Part of a small language model's weights: vocabulary 2048.
Each number is 128 + 24 x the weight over its row's rms, rounded and kept within 0 to 255. Layers, rows and columns count from 0. Numbers have three digits each. The size before them is the row's rms in percent of the matrix's.

# down: layer 10 MLP down (transposed), 768x256, rms 0.199, rows 173-197, columns 128-255
# up: layer 10 MLP up, 768x256, rms 0.185, rows 174-197, columns 128-255
down173 098:082114122157127136133155123099162112127110104159111062112100072100114106105125142092139106094144193104098133145152092124151117084156154125096148137137131130111111104099156152142114143162160122154111113144107157108104096182115116111113120094119160156143138145098101155132109098095190118139158142134120113093126100111100123145121113105149168102145151091108109138131118154115186127120108
up174 092:105115134105142126150143152142139113098120124162132119112111107122134143135097093127125111120081135084085095122164125134109133105100141135131109119154128123136113120074118144072120151110128113090130132103115072124090129161117133164112158124164167160166112089084098144140096127120139113120116120129153135068111134189108099113162156164132091148103079119115182127120128089142104140095106
down174 084:109154144142134113194117151143137140150151137115127107118130131128107123113133163144154134126158095140110146111109136094136119133112114092112164157076123121203134078127131128156141100113143129114113144161161117107110148120126099150123068152082106166074107086125100120159132145133134098151130107108105121153154115129140095109143138113134130140138115132121081129049135119132126113168173
up175 099:124095128148130110093120125111164090162162117110122163085126114125115167156099140136160158112121079138134109142124128084090188113130094148107119103130146147101109178127123100145135156109139116152118119130124117151137128122079118141138121092157137130107146114111164169149140161089153139141118131096088126117101107118122130109125106104127185129111146130111134163126141130139140125104124
down175 106:122127105158154111088069129131120161122102173143135116113140158121137102145108133118156153135106143125078099147090136139126104175123153132136130125127097120141171162105112135142119071148145132141098129087109135106162112089121151175126136137113170141118142135119155121159151078126110092114162112129148154089156139126107153152172130140097158125119097092175139150127118157132102136126129
up176 102:115137137134151149096168109100092105115106086139134120157092124099178119127123145091106160181098140138165133117085122106107138096146147158131146102120127110104109139137131129140153130163115126121123110085151144170113123107118105151159118117158137135125124135135118119147119141099126113159143161142167151085130134105157193152133146087116116103129072179145105115176102132125096103120147
down176 099:133137128116129176184119124154122122186126173113110145058110129130113123125124122120124156176151133107108071114106154105131116151108126126129137120133117160096119069114148109152104147143148126134142115152130175138132149142156128187121140128156127097090127119122122144172126156117132109138106115135150114143129116125115112133079091145122096153114142110074150174098121123129100107125103
up177 094:147134140155150155105136106094129109116168167119134163143142135121113163103115128146102125068133145139125099111144099161118132146146119132137137162109174113161107134053102126100182152122154131127101094104124132121133153107122145163150110159130130085149128152156137127099131146100096121092110110145098128117152156153081129178128133137136118191091100167082104142132126133142170181112097
down177 097:112141139095091148144131107152120130093113138126192138084125114136123101137111131146119136179121127130156178103114122089187136133120134138126171122160089103134114141161127149117081069107186113125121171169080098152118130139110098121086147131095166127108119138123138156116133151124124109120119116152099131148156117144151101150096087112139137110127115109156106113138118106114115110166112
up178 105:070129128147106123078132145111090103167110100103158144159161170106103120148144088108137075122197147118169156154126157092170146120164132126106124106116112163094122106111149139135140134140127123132148151132140105117145103115120142151138128151138142127146108133139138101130162085129113165114167134123117142151138158096136127156152111163140149134151126178131137143140125129122106148145142
down178 108:120105176097136172156110102145130144150106168169156148152120116104099097191131150161108164116096141146082133113157112156124137129108133144173135121119127122133134125135118118130138110133152072137129164122116165120096107123150091149127088123134118119099170135078087138138108155110118144173123097145159124132129104184110150127121168153138110143102114159114122113123122126105149090110158
up179 096:161123114156190137133143145128140126094139153151099143137133140075163108103141091105118094115114131126118116155147137133100174146163118138147120158132120131113131131134147133121138143136166119148149149116096110160117099154171143088108159154143169128126166172080080135082110146101121173160162148136145056138092148117111139161164114121162132142151112123123108097181084121105146133104124
down179 090:135103135124136133127119097125096087094163133113099160093144131125151123124111163146109165149116113143085168119071162090143151123120131144139115132150162084129140125092138138129154075106137105143104139178141115155124162111086140111110153116120136162126115137189146114145127111112130100100100114136150127141120099104145135094135121131120130121121112168109159125102145127098167121114113
up180 094:092118185158113142111142143113142103098087120152117146150114146182115145104130133125168126159145129128117154156125105135144133094133113142134142084124123164123163115165118180123147143121106152154126146104120118168106135137146163116107115122139116139138111106115167129183140115131121131114151075103115124086181115140145105125143123134129110177173118164141133114138134139142129129069104
down180 091:105134128150121127099115110114073164135170160117156123126117170073118125136143152113138148111164132130114106113151128142129117180128082150161158140153112154099127113124147136117133164109121102117156138177143168166154125133094112114092090144116106138103134135150115132107146121087121130103079153131115127177125132174134142082142128128121110129112146146105090158121133095138158125130106
up181 104:132105148193144136124185141125124139149151152158127123085113152098171117128130144119121088099080113146105108118126151167096127158121115188136130105108118148118112149134113142107136146133085145113126128117154129091139112116090137166138141119140141075134107129115099120150135121131126123136092145086166130132087116148119124081129151121113161163150147178124166156101161120146131129163125
down181 105:135135122179171096185138163143151185113121126151145132123137143132111138120099139098125118111136127127126090121120107125116093126126115091139130147169125106102115135123132115136071157080130113146170121174108166118129136129155116139127097152153120146146122086164182162109119180126132126154106117158127118179124129168064053126124171147127106158108120130111109134153114136150172113120128
up182 097:151124117168138118120129103165130063100141101118109149180124099150111142138135114142086121101073149130122110168118118116132128146170120130146141099114107149114165095128099135122134126121097101134083132137115109129139115139114169129152125119135123114141130115153123120147109157120136099145125125130150170118155116129186124119158118155064133132129074170158125136157095151089129144109066
down182 098:105114121126151131148139136162141133125150179114121156096167151132135159138139117173168115170123143115115118106107108115110122139143138143125097105112115151083135172119116132148145080116129120159140078099145132122067098111118098132103134140101099151164147142113091122136142142107109121142160125131089118092095097082075134156118186148158121137154107121110102090138135146104132137121169
up183 092:112106129180125145117117161131143076147134131118068121128116128117119103142118160130102087141099139118106107136126094090076156188117144161158054114116139134125136140137167078108138139138157125115093112141129112156115142151093080153121129106138110127103131111102121103159136186103131137128142134147107138120135141152121110136085105136061093113122115092151093100162147147092124135110134
down183 094:143137121095094171124112140107140158117174065098163126142164124119103123095100122156126165121116126121122111152147132122148115122152125139102166124128121084135139103148158163100118099141125139120109148158131097087148130187083108119157117137118114078129136109118126123102142093130085115146103163160104131162137172141141141143155126152138130117197131080111149139122125107105104130116141
up184 097:129100109144160121176126158142106087134148155131133148092142144183111123102132129126163154132117077140121079126131129148147153115095148150124123113135146137141097142081128159117127104139110118097145117131098097117108154132111118115117108117116116123114154103115169137116075105128133118131155096156170113098150097141177152129189143118146125151124113180128151146164118172113154099121161
down184 092:099143170143090148144093074136165114139117124105101108142145115123148129137100139134079102136090101126105099149149112118192093142193116115144144131148140112123099111102132122116134123124113078163093139146147132129155143133095150136127109106135107149174132115159148090130123120146123181137149133133132125145114141145114130155120130151150130127065105158099123112092138118134133147133130
up185 108:125156140117150142156137124151103169129124137151127186130148141113116127137096114086139118121119117127112114136152118134105152116126157091182106128126173135113169124144137141109143135181149114167122121096092110155124120139126105162114131116132085126107073121128145081130129151138073100177110115104042118097125146124133167119126135155106094158098089103079135125120147109149111133111159
down185 107:137125126138133158130120130140126159111148091151098115107094142122127133171158141094100130114164165097166124090153046141175131098120102120114130111095132137142078140133120125104154089101158150154113137122141118156162131124133126139130093114141145134154136128132150152111150147128140095134138155177138149116100139181127130138118128171110107082143048136138166127145117138131086085107178
up186 097:095136126139159134190116178150221138149139105132106135135111124119164152129177110100102087165134159101155109139148100118106132131135104124176134122092145118131083116129100141156159139164125157120140128144122103131116151115120135138142103149082120136113129127114128088125153118167139149144113107127119107101119175111147127098175114112147129123114156122116150115158110124132115092095157
down186 096:141121139145107123080103131107124099115149126111160121126134146148108104115084098158148141144135098152150131096121179141120129127131111135107165117119108137152095166160127128132075128119136153107130138127113126143150160124162148174150209111137125155133099183166121101116115143111095155155123172100150171130130110128162099127113134129113107143123132126124128132165159148140148132142092
up187 107:118121128132139124167105116121161151128143145083148134134151118124097140136137096084112080107183164131094147122112102113125145126118144161106138088141167140117122149143107125079109124090126166162118153124123099103159125130155116088106097118099120139149109142141129124147123141123091116178129094127096085087132134139149118131179175127129119128126073114139094121093112120105106063121107
down187 101:155082118156079107110134144109144116123151119120136109111105134139077105147089126127128164111102116116177086084132171138182129107130133081130121128137133131134151096127168160159156103162133087135106107139146127120162116119139150136152147130198101139131123161113120172091104134087120107139105145155163106167113134094174112140100114098131113142121087131119164154150126101123148122141119
up188 092:133162100151132145101120143093099109125150063122173128079141147124123106093139137138154139147143186115139118139135161144086140151092133167126151099141148095093156088111149146136137154156133135155130116107109126116121113132105149108098126166137119108129110118118108132075131073099099125093105125127131157117125137135169132093164125120123141161094160113117153108082203105101116133131156
down188 084:157114156084130101115120135123136153114141146141111174169128145100128134086143091154111148113104120140143096126132111144137152152118127153108137148111116140146112137081105074104140113089103136125147130116107140108148147130103159105133087113124109137065146113153163132127119113149077146179141057109119122087129093159135154140088159099142102141189137113135140177121103128150123098152110
up189 098:126127189094110085086144112139108157158137126125116138132098154111103153144115113122170158083102122120079132164099177104132111123111092137130105112106170156134136115127139120127109122127170114084130150148080143134123155140159081163153134106162087112118108113129147164117141102122159119170116131110126110083173119147148119123155124111132146180139112170134130075143145134168143126122123
down189 099:145123151112090125170085157162128122109154134108121128139143094088140135122132116105124136118137128108137136151110140096128115137121088154174131138159150108110113114152131102092104088095097118139133138093177150177138140101092111106151077150093132133143167161105105126097123125120129155098152126119136109141097127169133123144153141076137075128131138155116125119134154114130116135142147
up190 104:155133128135138148106164121141120119141111124139133162129114151120158206142158113111152144145096107141125059168087138122106117139152136108131121099107117117126159086145085143145096138120114124155118121107139133133121111141109114153121136144128155110121099157116130131059113103152156137149098097097144131154129145107112122167126187124129166170153118165091106089113103098141086194142098
down190 101:172103161147166113106117112126110130140103114100136159132177134117108077157112151109111118088134117138030158143123111114126116092139155170133123111109168130121112178158122138107139169136126153124137098146127160115157116088135141109115114139101115136156129111137141124130118107135086118101129132118119123128130129142171131097139152077149146103151135122145177132143077204142128108134135
up191 094:140131148096132122161179123118092101158133095112126171122111134133113084145144126141120094162153156138093115117134133115100144083143141089095121126101111104122127114168181117106119151113141148143127151132123155131129141137079120159149107148153112134158113116141124102094147128093113138088152180095111078177133127138173096147144114147174118123142102097137138083160109097110159124108084
down191 097:099151150138142148119144080115130117096130110135150111162137166141135149130122126150133117098131153131089096133140132088109081133156158142152154082123113131157129130110091117109128196150114105164081093147141150112160132141114095119113144105122134123140156123152091161122101109145145132137138132123112105124143115106138121152117102140139159135180123126134147125144135100098104116128075
up192 100:120106155131140119117080083155087135132105145172118112076123144161117114125110087139107143103123151116157096115141117106132125133143149111166117147135143139126091086119116114129141171187128104152110099118108167178114114114172145151114135137144113106160145128109127133131138159154172130166129167162137113099137140135098129129107124101148170113144126147128112145124167116129140098115130
down192 097:112100079110116151126121151137160165130127142089147149160086163139098138145118140062114165108150115164115166117126126132096177076096115140089131171108139105126139122137170144081117110121127104146108155116113138092098135110071159138141113154121125137125123103140127147084085134093156141118123129081158146152126103129167120123146130174145131108161086155096151134137094137145130165128100
up193 103:156074121143154112095103135120125155118124099128148125127125125096144141105120132085113138109111160125121113123124126074174097165142178157153135115142135104112116136093092118112130125118134143169090091132154174104121132092109109145133138156155141117119161139159131109110089113153128105140153095103129097141167131104088156125077136131141141154135155118152126109124078112159132106120158
down193 100:108136153167117161130148073132087101148108116167115135146115139162134089130103064159118106126140149126148125122120141138081123094126109151126103128120107148123095171135095118105124112170111157134164121134073151154165090146102103134089163135101137111143111082112108121139151113130103128170150130144175129116090118060107115111151106112184138132115117147144144147151147099077125116121113
up194 102:090133141140116097108097120144095098116126123156135143135158141126098113184102162130151128142112133153131089129126068092147139167139183156110129146094138112099088109065150121115140129126094098130138116121160132094127195109130149126120113100125119106109112108166147097124133127134155138159160119092114101129136092118167064133112159104162174143119139127160117104146164141156139122126089
down194 104:126137109144123123139127158102092102084160139115096109120111095172143151127120100121126153113128138161104129159141138134148122075152084112154122147149100112134142159085103158125113116098121094114111150079096110127130118130094108117113164119158128154211134144120118160110120134101132108152105124147130090143130085142114156128132127100130108138107129114133151119119148120083145130134111
up195 090:123139144098115082130105128136161164132121126070100136150120108072134102154135135121142170163142127119153135145134125105123142127142092116142142122141151125148134145094129143146131111142134092140146145150185169112098189091137113124158110129133153106110172145094111161095139115158162154114144170119150112143118137126141155142120122139147137123169109148120112161087139128078120111142146
down195 109:127129140086111097135154117141124099178127187176141139119139135149114125144136122151100109164094165124155141121138092105116127150173126107122194169132074131133146093110113134124113100121101106116150135085111132180121081182145148149142143169129140102150097145124119111122153091154119058134131187102117096154105159123127124111132164136157129152147130107087127170142072132149149099142114
up196 094:105114130102120098133154157134135130120132125130152136130099104114106142122106132167178171136109091109158102089057145128140134128132130123120144103174168169144119111071145125112123135138125109131113138146085142112128161103101148107118140159087139129129142132134127141154125140161148150144133099122106097129149119083129137122176123111113158102153164082154094142099149166115137100103111
down196 091:152168131158151132100149134138145148100177138094109150146180146123159129142157112120114135149138165165081148137180119142164121153152096100154088102095098091121144133134145159136131082120120140136139130137110103142093163124127118122163123170191137097127145107088154101102124112204152155086146118119162137150091145098114102115130103135133139139146130097119169095140121128182154127127141
up197 104:100147166121161174151128120140150084119146098127116131146147128087083101118135098137152134116126110123127164112173115100130126141179142146150150116144107133107153117128109128105150113109137106165106149141190158115143141115122130134119128145135126092149138122082155089134098135153147111123124133124114132150123098146102136142143107129136175150152139169116097178108140110105116157109081
down197 102:123130140124147141129152139106141137119150182111173147097146107158148135148110124116185181114158114146118134095116158106121129116130094066128134135122164139161117178128133152126135142130106166131135128132112178165158145165129157110132145088155127140129076112105135122096081120134140133127118101128096096098134138132144104140121111056153120103155106129102117107142052151102095138149143